Weights of a small GPT-style language model, trained from scratch on English Wikipedia.
Size: 9 layers, 3 heads of 32, MLP 256 squared ReLU, vocabulary 2048.
Architecture: no biases in attention or MLP, normalized queries and keys, local attention windows, capped logits.
Each number is 500 + 25 x the weight over its row's rms, rounded and kept within 0 to 999. Layers, rows and columns count from 0. Numbers have three digits each. The size before them is the row's rms in percent of the matrix's.

# layer 5 MLP up, 256x96, rms 0.0771, rows 81-146, columns 48-95
118:471477462469527522532519513487474458517488487530541539471474527480511477496476483524538496488538488491501533517517487510504530507500464494515537
102:493483503470483497500519500523492498553509538498513491512491459527502516482479507525543520535501472518466552512524506497507466505500494543504481
093:492491540509492502487497470529490481561487498537491485522500477460489478488530469467515479504497521480496510485518439522482456512532481488530501
094:488512497495523458518504517494483496523496469481477503497520526490477526494461494480524501485547483471515510514453516546527509534539525517472503
098:497487513533460528510496482518512500500496508508560475470496497520528483527520525506569504503504437504536520501466533483522515511515519560502502
092:494527475504493475502492454520537528533499507487483506527461482502526490472513537472446487520509514502490495465486557499491477508475496513479454
107:520502501542477474514471471477476490478481488515483518488501519493467487538449519523563490484552492528473510494491509525517483545467466540486497
094:490476515480498533506530522521521486487464462483544527531523506528524440515501481515517495486472542519512533511504499493562500511506494489537563
096:521514507493496484510472487514512548457500554462519496469541487492514512540486518483519498493546480521490527479498484475479505556510529481475537
098:501488510468521503515464537495508504502484457526512475503490491530533538503482479483496487483495504549476507529512482480542503551532501544510511
090:512490512439473508504480484500518506508488491471451522480478506525505531514505499435492494519502479487506503483508530531523515516488506494512500
100:497509532509509534473471517495530498502500528523502495459516522476504505513522507534521526500481480494503484483465493520493485541531492519477539
111:509528518508503542510490500471475484504475480451536467510516507511499511466474520487490472511502515520487511523451477519465477542461463545475453
105:508477529522491502525489523475502528492494520470579483490501510476509541461449474527529493508496520497486506514514550504480501467518448533468510
100:523474488543478535527489459506499527497497507471466503495508491529477456496572489514519489572505492513460484484531489528474503481535510485510505
111:507459495531518513493487459500512491518484514472498528523410520488516476503498459468498481538559502495485532462526488490499480476470507498516508
106:541527485527545509470527483513492512516491505529487485512517486508533492509512497455513456534582459450450481508484489518470502549525508468474490
096:507485496496501502524501513517508486519478504509483495521438467492491538522490473487498450516506488512435493454524497485535502477515485537489466
099:472513503510481503496516510500491501512497487551492529486447480495510457500511477498536507504504504475488551505494496492487470488474505557458440
101:515474468491533525527527531459528485532467535507567490471496510496479540481493496520517524503517523521514494461470541529514509496500494506506521
103:490535506516480509508463500509508492470472513502538523498512506517504472451489524512490441543519445484481519517466541436495485528483492491495493
094:521479516473461490484471515522509470518495486462459514539482506485528483484495466468466532512539482528466496486520551530463554509485493515465489
098:488473511439491495521477478474500462479508512517539474525508479468527473513507501522470504488530487509498546540464487506517512516513497499512511
098:467536498489493536481481486502495510466500507498574488527505509483490499509546523460535475506463526498459535482494511500490477500512462522488443
118:483501504515488513516480513479481514484453525436464509481470518526461520451508525501511496497483426518503496534459503476494516513538523539522508
088:465481488549555491499505494500500488535480466463491497554525499500485545531544511486502432512512514502459475514534497488511481483498510473457496
105:543511482495500504500497521478516517443501495514521541558498511473541462500499519517486506499510458475470521485493532516484495538465523496479481
097:481441490546507475475491505489463535499499505502533527433485507502454520502489545456487469505505473484492480482483538506493538531511520468492437
093:473513482509496504528487491522495525495528503504553543516484507491488502480528508500524494480493505481457532525507535481526472510477507533401488
109:477524511490475483474443491473516487503474505523515492522520493499472517510542508484514454511546516488516525535452477491481536535518491520493495
096:490485479469501561501477468501522476503491497506509473519523485545541474488500474478514513487517480505451472534505505465578532534481517482483515
096:516513527489498467468467450508553516475481470451504480479462438465485519504500528532506493535482498550503496508442455481521481517481454499477486
098:528505510506491519501501467464427552561464506483517460468481489478490514437517541526492523527474502520523506494465512526537522478506515503501498
097:486491501466486485509531493516503465486512519499539515461517528516483482514452528532510527487487455503477485521463504471515532537513483510447494
103:498478454488468506487517460498559507499487449493521496512509559514518520499480486466503479504542453524493471483535515478495517503499507551443505
099:523496529467539481512489485508501497496454484508484520445523515486528558499453485543497507490470518561504495506506503520532512530493530536510500
094:471537467508520497484526523466524481498463511483473490482474503484489468466464494496473497530511499446517466498513495490486535519512513511514438
104:491492471504463509535528488477494530551486522495477488525529501496475490515497511469501488483517505480513491510500561540547443502482477499484468
103:480518487464526517504466531482472485511514507454490500526505502493528465471483484514474490460550470524532521529521515483482474503515519534492545
100:474483531520475505508517505507551513524497469506464528492476469488518487522497480513515492542475478516533503524503501503518476506516489532495451
104:482455464485461499510451507450468495488480480519489541482487538484470567509501466508534500570498494530481487494489493475527517472547527493492528
102:499487541482539541507546442486520514495468523479465493449488506500528532487478489518532504488506467492465497504507502480505546494486506494504493
099:452470533506511508484512527480486504490478487480493528491480419488540510455474518532505508511506505496486511526538441484526510496554489500543515
108:510510502507513481484471483470512475485470514469573478512519484487482530518511495493518495496490517478466485527488565515485474516502521541470468
109:545510514472486498525503481481498495493500494516512527501512480503451499518510442517519497538543460506484494533507489500494508518512442484513479
098:467478522501479503461507508443457453493492486505497529441528500510486524517469502509525518498499530474459504489478526543518508539516468482472478
105:532507456489498528507483448514459475519479499485569487493505533473471484441537464494471483489534486523522463573489473498501467494495503505492517
101:504504524503542467474504517520479479496470535499487489504488495461485535477468480499566533452530459488475489539535497509499487478509467503497466
101:534532557508532477509531526529479502489493484461485495496525516532490492486445498539483510491488469480497542486553520494482541553516492526502482
088:489482477502535479504519518514546508535483465451456519530495495468492488466503508493506449507510513488550494507479471563497477590479505526451518
116:491496528491449477471504503509504520486486514506494532520522477466476489480456548511476497487542474510522504521476541501522501539542470518447506
100:510475493487508483488493504439510482504495508568482499441494512511464508480478481450494495468531484540491527532511575477516472522471511504487507
097:540511536504502515485487544498512487473483499502460480474490482511549495535506505483475497509488473500515469508502463514517492492502479491534502
087:497481484515545505498516482526494480547488492438446527490520505471467494458450494520476481490536516507503491466516496485471500516511503511450483
099:527469534460508520474471492497534510484512499488484544491484519517490483514527499506497493482501485490505532495467548510523470491531491509517495
095:514491498501545512457528510505479477498496476502497556521483519488481452496516505509542486488527523556469490497518550548522485490506463467525505
096:482519534538504504507513517490523489521480533538531505474490497469508492512526546466504498504532515476472483522528494552486512471526576503495496
106:500440552489487544540454518508464516498501486465509496531491537526501547475500500507508514515482453465505490555536514468506516476494487491463495
099:483483518463478478471529492458507470494496492495503487524505509464514487454520555517505467501519509486502523548543494508501484492503469550548488
103:483526525489480503516491528502486518486508494515531480499462483521521441525503501501485522525511498452479570544529543511518460528514530488507504
096:468487520501538486487507487465489483522471445487515491523471465496521497525463506472521520485465455502459489506531548531507546524482480477465442
093:479515520447452488508480451504473510505500552477509553514526511560461484459486462539525517524477501504491512507476510482473523494488516478462502
104:499466478477440496486476479491490511475494441501531498516510541524514477496467518476510488487511481515475513552502550497511453511516431506525510
093:496506505504449461523517448488483496505476466523490466475468516483521548461501498475533509508459444494525516518494473495473504468548525480473517
097:488475454493518485524520495503512457501480512532528495521482512489487509509534503445502493532557495461529525495469513522491505500497439466513447
100:508506520487499480504519549512474491464481501461487508508491546480505550484516538433575491478489495506479514523480474477496502504484511498502518
# layer 5 MLP down (transposed), 256x96, rms 0.0761, rows 81-146, columns 48-95
114:529519492455525496511536532468487532509467516490469449534482506528504532500491499525525550470497482529487492478502494486459504483540484459541522
098:489527510497497510536464524446543522472548482465490519482520536517495532522534487497504500492497503519521447491500495517492497523513482424482505
094:507469510484541507500501505495517500481463487501497460459454497474513512527530524536479526552477505494496509524492517497505472492508492509467516
087:502500477489494553496514505506517511458575497490524473496467461497516507498486537536483494554499491509503511517435486474476534523503507472521515
105:502472510464495497458500498447492516514545485487522522465514511515491485506516504482465473496509511501520475523488474550477483491513501515484533
093:477526489504500491499523545559495514498550489490495485487498494515491522537522482449511483471467504507475514495492509480524480482515520528513491
101:534510480557480495505486521502483498478499534452461477511534524513469494502511508530465545474521479497483479511475477510476487490508528490508500
097:492520492475481462471505509539527500452485488460489518511527468519458517534468543485541509477493494517515459481499522541521464501496520543506506
097:451529512466533557513488493481505481507497490538479484506442485484498493455479453474499519510463538535507502502499509484520467457512485482493450
097:457502489486542463473482484460509449470534498492518498532538498514509512498481497480529518512484474498529511493529461495529545515485465496489463
089:552481523535499460495496508503494462507550523477487495505455522482477546465496531528523475476473459480499476526473501506473505527504481485508483
093:526493533511489489494524470466514496503578489471498461535515514494493520503531529490532497541493469483494538527498464517488481473507522532542479
107:503486482496521486506493512540494498520597492460510519529536513515503494505515512445522488503500509479506477462518508498500510517476511484493507
099:475530494493477482428491484514484471540520516488484520493514474554484502497543549480538440484494505506516493487488491504477485510514547490535486
098:484462529485498485526481486480530524465541465515529471499512501498493513520477463453509485500528482486508537542448508538521512495504535465518486
114:513472481461529447486537525541512510465498531522478520486468506521483508471514502546547484497468526461479458502466482515533484451479531517466535
100:525512493530502493488534491446508486500556500495502517473531474526491502515508547500490476492492496511522452463477512482514489516549524461518474
100:473471496453482500454498509498486522492531542445542454484459466477516490477544484478502530505470493456493476499520492486493501507536478492504512
102:532501492515487502500486463538464525461459497538469454496502496467487539466516564536478480497475497457487508500509517486513508470526504486492493
103:508538460535504530515526488538540494491479456493503479481514461519515531494534512504458531475504501512524494480504498485503495474506507457529518
105:482483514460511513500478531526525513530471490508474528507473539538486509514524508535503492496518481534498495462544483519500501529493524554499457
092:510558501519486465541514473543525506500508524482474501554500488487536515494513492519526456509504519510486458523465505433528480516550546470487488
098:520533519471473496464534560425507476462533503530505486507491489525491524474514483493498485520497508496508541485528510526538492511503526522515482
094:515513503461492500519498483495508527482452476510483487471498504523480492494453487498543511531516468506520514456481518516539543505496494523472485
126:483493518500459486486506529473496480459498515470501535502520516464483486504496496499444511434514515516442487458547568517458508478518485448505490
094:508518449506494528482507525458498541431526488503506479496534496486504453496520471511500508524490517520488475538509492535546480457472496465495493
099:486551480474472495423496450498468487497488490500509491512492493477502536503545483510481558496477484467521479488515469485482518470497496492482494
097:548477512500530480517520533552500489466550538456480512493517457490515495559508489481472455526486474474504526493523522505508481487497529529481495
092:501480490520526505519532455513507467525603462469485533450503478510493500479468495487472505494462505458506501483477497504535520538494485510534543
106:485482491512504472488511480490479475528487512457496531469543517485526536504486441547502506481522532533522488504476484505525486503503533458496470
092:502525495535500502436496451505531450491542526509505491501520495487477523477489509470496495530495461526507492485496517486532480538508514515524487
097:520521485514471544471497504468504480504497505488519506481457530516482483482494506513511516532502522520527480477550531472523522463493475518500495
106:469459523497533494522519530500517464495506508480484529501499493505507485520487494553480528456529486511490452474520480494479521473493445486502478
100:509446551503476502526520509496488513504582549491497480506485487542496507489545503538487475503511523461498513526514520506515486483519490505486508
103:568487513463467486553512520498513487481516515532524479473519471520454484513464488482528488514534512504478501542513480495470486479505504555502496
102:507500487505503501522513481488508516493486520489462459504512471531489471498492502489525470514499528447493506477479483527527526513515517508511494
095:508474530485500496517491529547516507500500504481540484554433525478477495545477493484467490521489503469489506486510511519515477511472464514534485
101:472487518511536531465492483473508478481445506491505456534500518485508477477517526538468523465523530527457535488482462508509526495533476500517495
102:529504513471483468545498471478487505497461488515509499498501486502465499506515518511512521510472524465527504542521549552504556498497467467469504
100:500508490482505490515493518522527501519454498508516468513493478538492487484535519481518518535519501514537461487498454481535511551540495481531475
099:525472514530482484471531506518551523506518501502490463472532500500538464450493506504500511475540514531537495507476505473459491532481494558479529
098:501512465533487507455467474473520483556495536474515522481471452510486454509516500484529512480487489526508467449506480480497495505519547503449499
101:562466508513508465508526498476546498502458539462501472508509467487498508474515484510488478477502495505514502562486521427469509509460514539465511
107:529492494493525548512506522499547471538481507495525454507495480457544502510475477528498556460477537494471490468498574487456508491513502489511514
104:515492447500484500495502460500514509476531484506503451487465505532514497486503535479459478443484523495475469517498476524521472469513529500509511
095:498479534553507483531509513511537472518506497500498491502514509477514494506470483476490521483536524481502486524480504535493500522471492508416500
105:484495505538493479486514519452466519503483495502492510514492471442474562490506483544500490491484516515498475531491513496491516527541502539516498
101:553464520479505499505496525496490480518510473520475452459512533484510486479470505538484517506549518488498501494525504478484480462498513469470512
097:481491493494472507515507490526520502518594494537506492513513467475508473491498523519489465508524546485517485474493522482532462487484542561452525
096:455486516491439479498491455495528506484462460502530485490502475502543484523533519539532496506514484493496462511451530498497506514494495468481530
120:461498517527452480461456509517495491447518498446526480507475464538498532456494477525513524448484506474464514485457487460500504473510523476523478
100:496509521502530459523495511501524543493466520450451477514560497466506489484475503485530521514462455488558530464462491472494512507496505496500504
099:479504526447524492473504458472497511522483529469539499536495463473497523459516528504525505508478455475525462517522472535443510477473518526512505
089:510524516452446501537507485491509545476491482514478478490526492486563472463548477525499475493492473495483522498489496508511433475475501495514533
094:493520440497529520532489488507525476491515492515503484562492505512486501503467505465501505528564536485492525508537504496511476508507469471493539
096:511541483522449520505519487520519551476558471453511548469502524524496503493481519485513499516486505495468498531505485513534486522518536480464465
104:493481485526492512531501526496473518464482493524519554511495516502483452532505461470484480530524497510494548508481554503500528484475514549470512
101:501529420496516499520519512515498495472469483462410500503495489473504509511491570474519491542492485508490486442501534503517502512472473515497498
103:531514479488549495482498486498469500486540493567527486487447510519499538514512510482486536497465486507498506489499463502518509517473515533469482
097:527482495484516570488532485505499511510433498506495489535517503504468511482493513490564486485545520500484487507500465473507505511502484518509523
103:511505520525480509547514530465491499488455507483488548513531474470482514504516454542565474533525491535486464520529542527496491514474467524469501
091:499500513516519505503521508520547501478536551499498453496524494488512459483543479487510474542504496518523534517464489533521476546515509499521462
106:488513534530507506488521484498483516513494502497531488453526500520476470518564512524517547529495493479489484462491506496493525481494561524506481
096:469480463501522508499507507490525452494537486497500524502505500533484488505460503526563525492458537482511514526511522551503484489505522447503507
099:531519551542474513497485493485513489467454482534513468489469467498500510518511540508521484461473490501456502520499455501507475490488557546518499
100:524494448501473519499503485496545497507468528502523462476498508538518531467467484491465462473488507504521489525537486559514515514527513498488504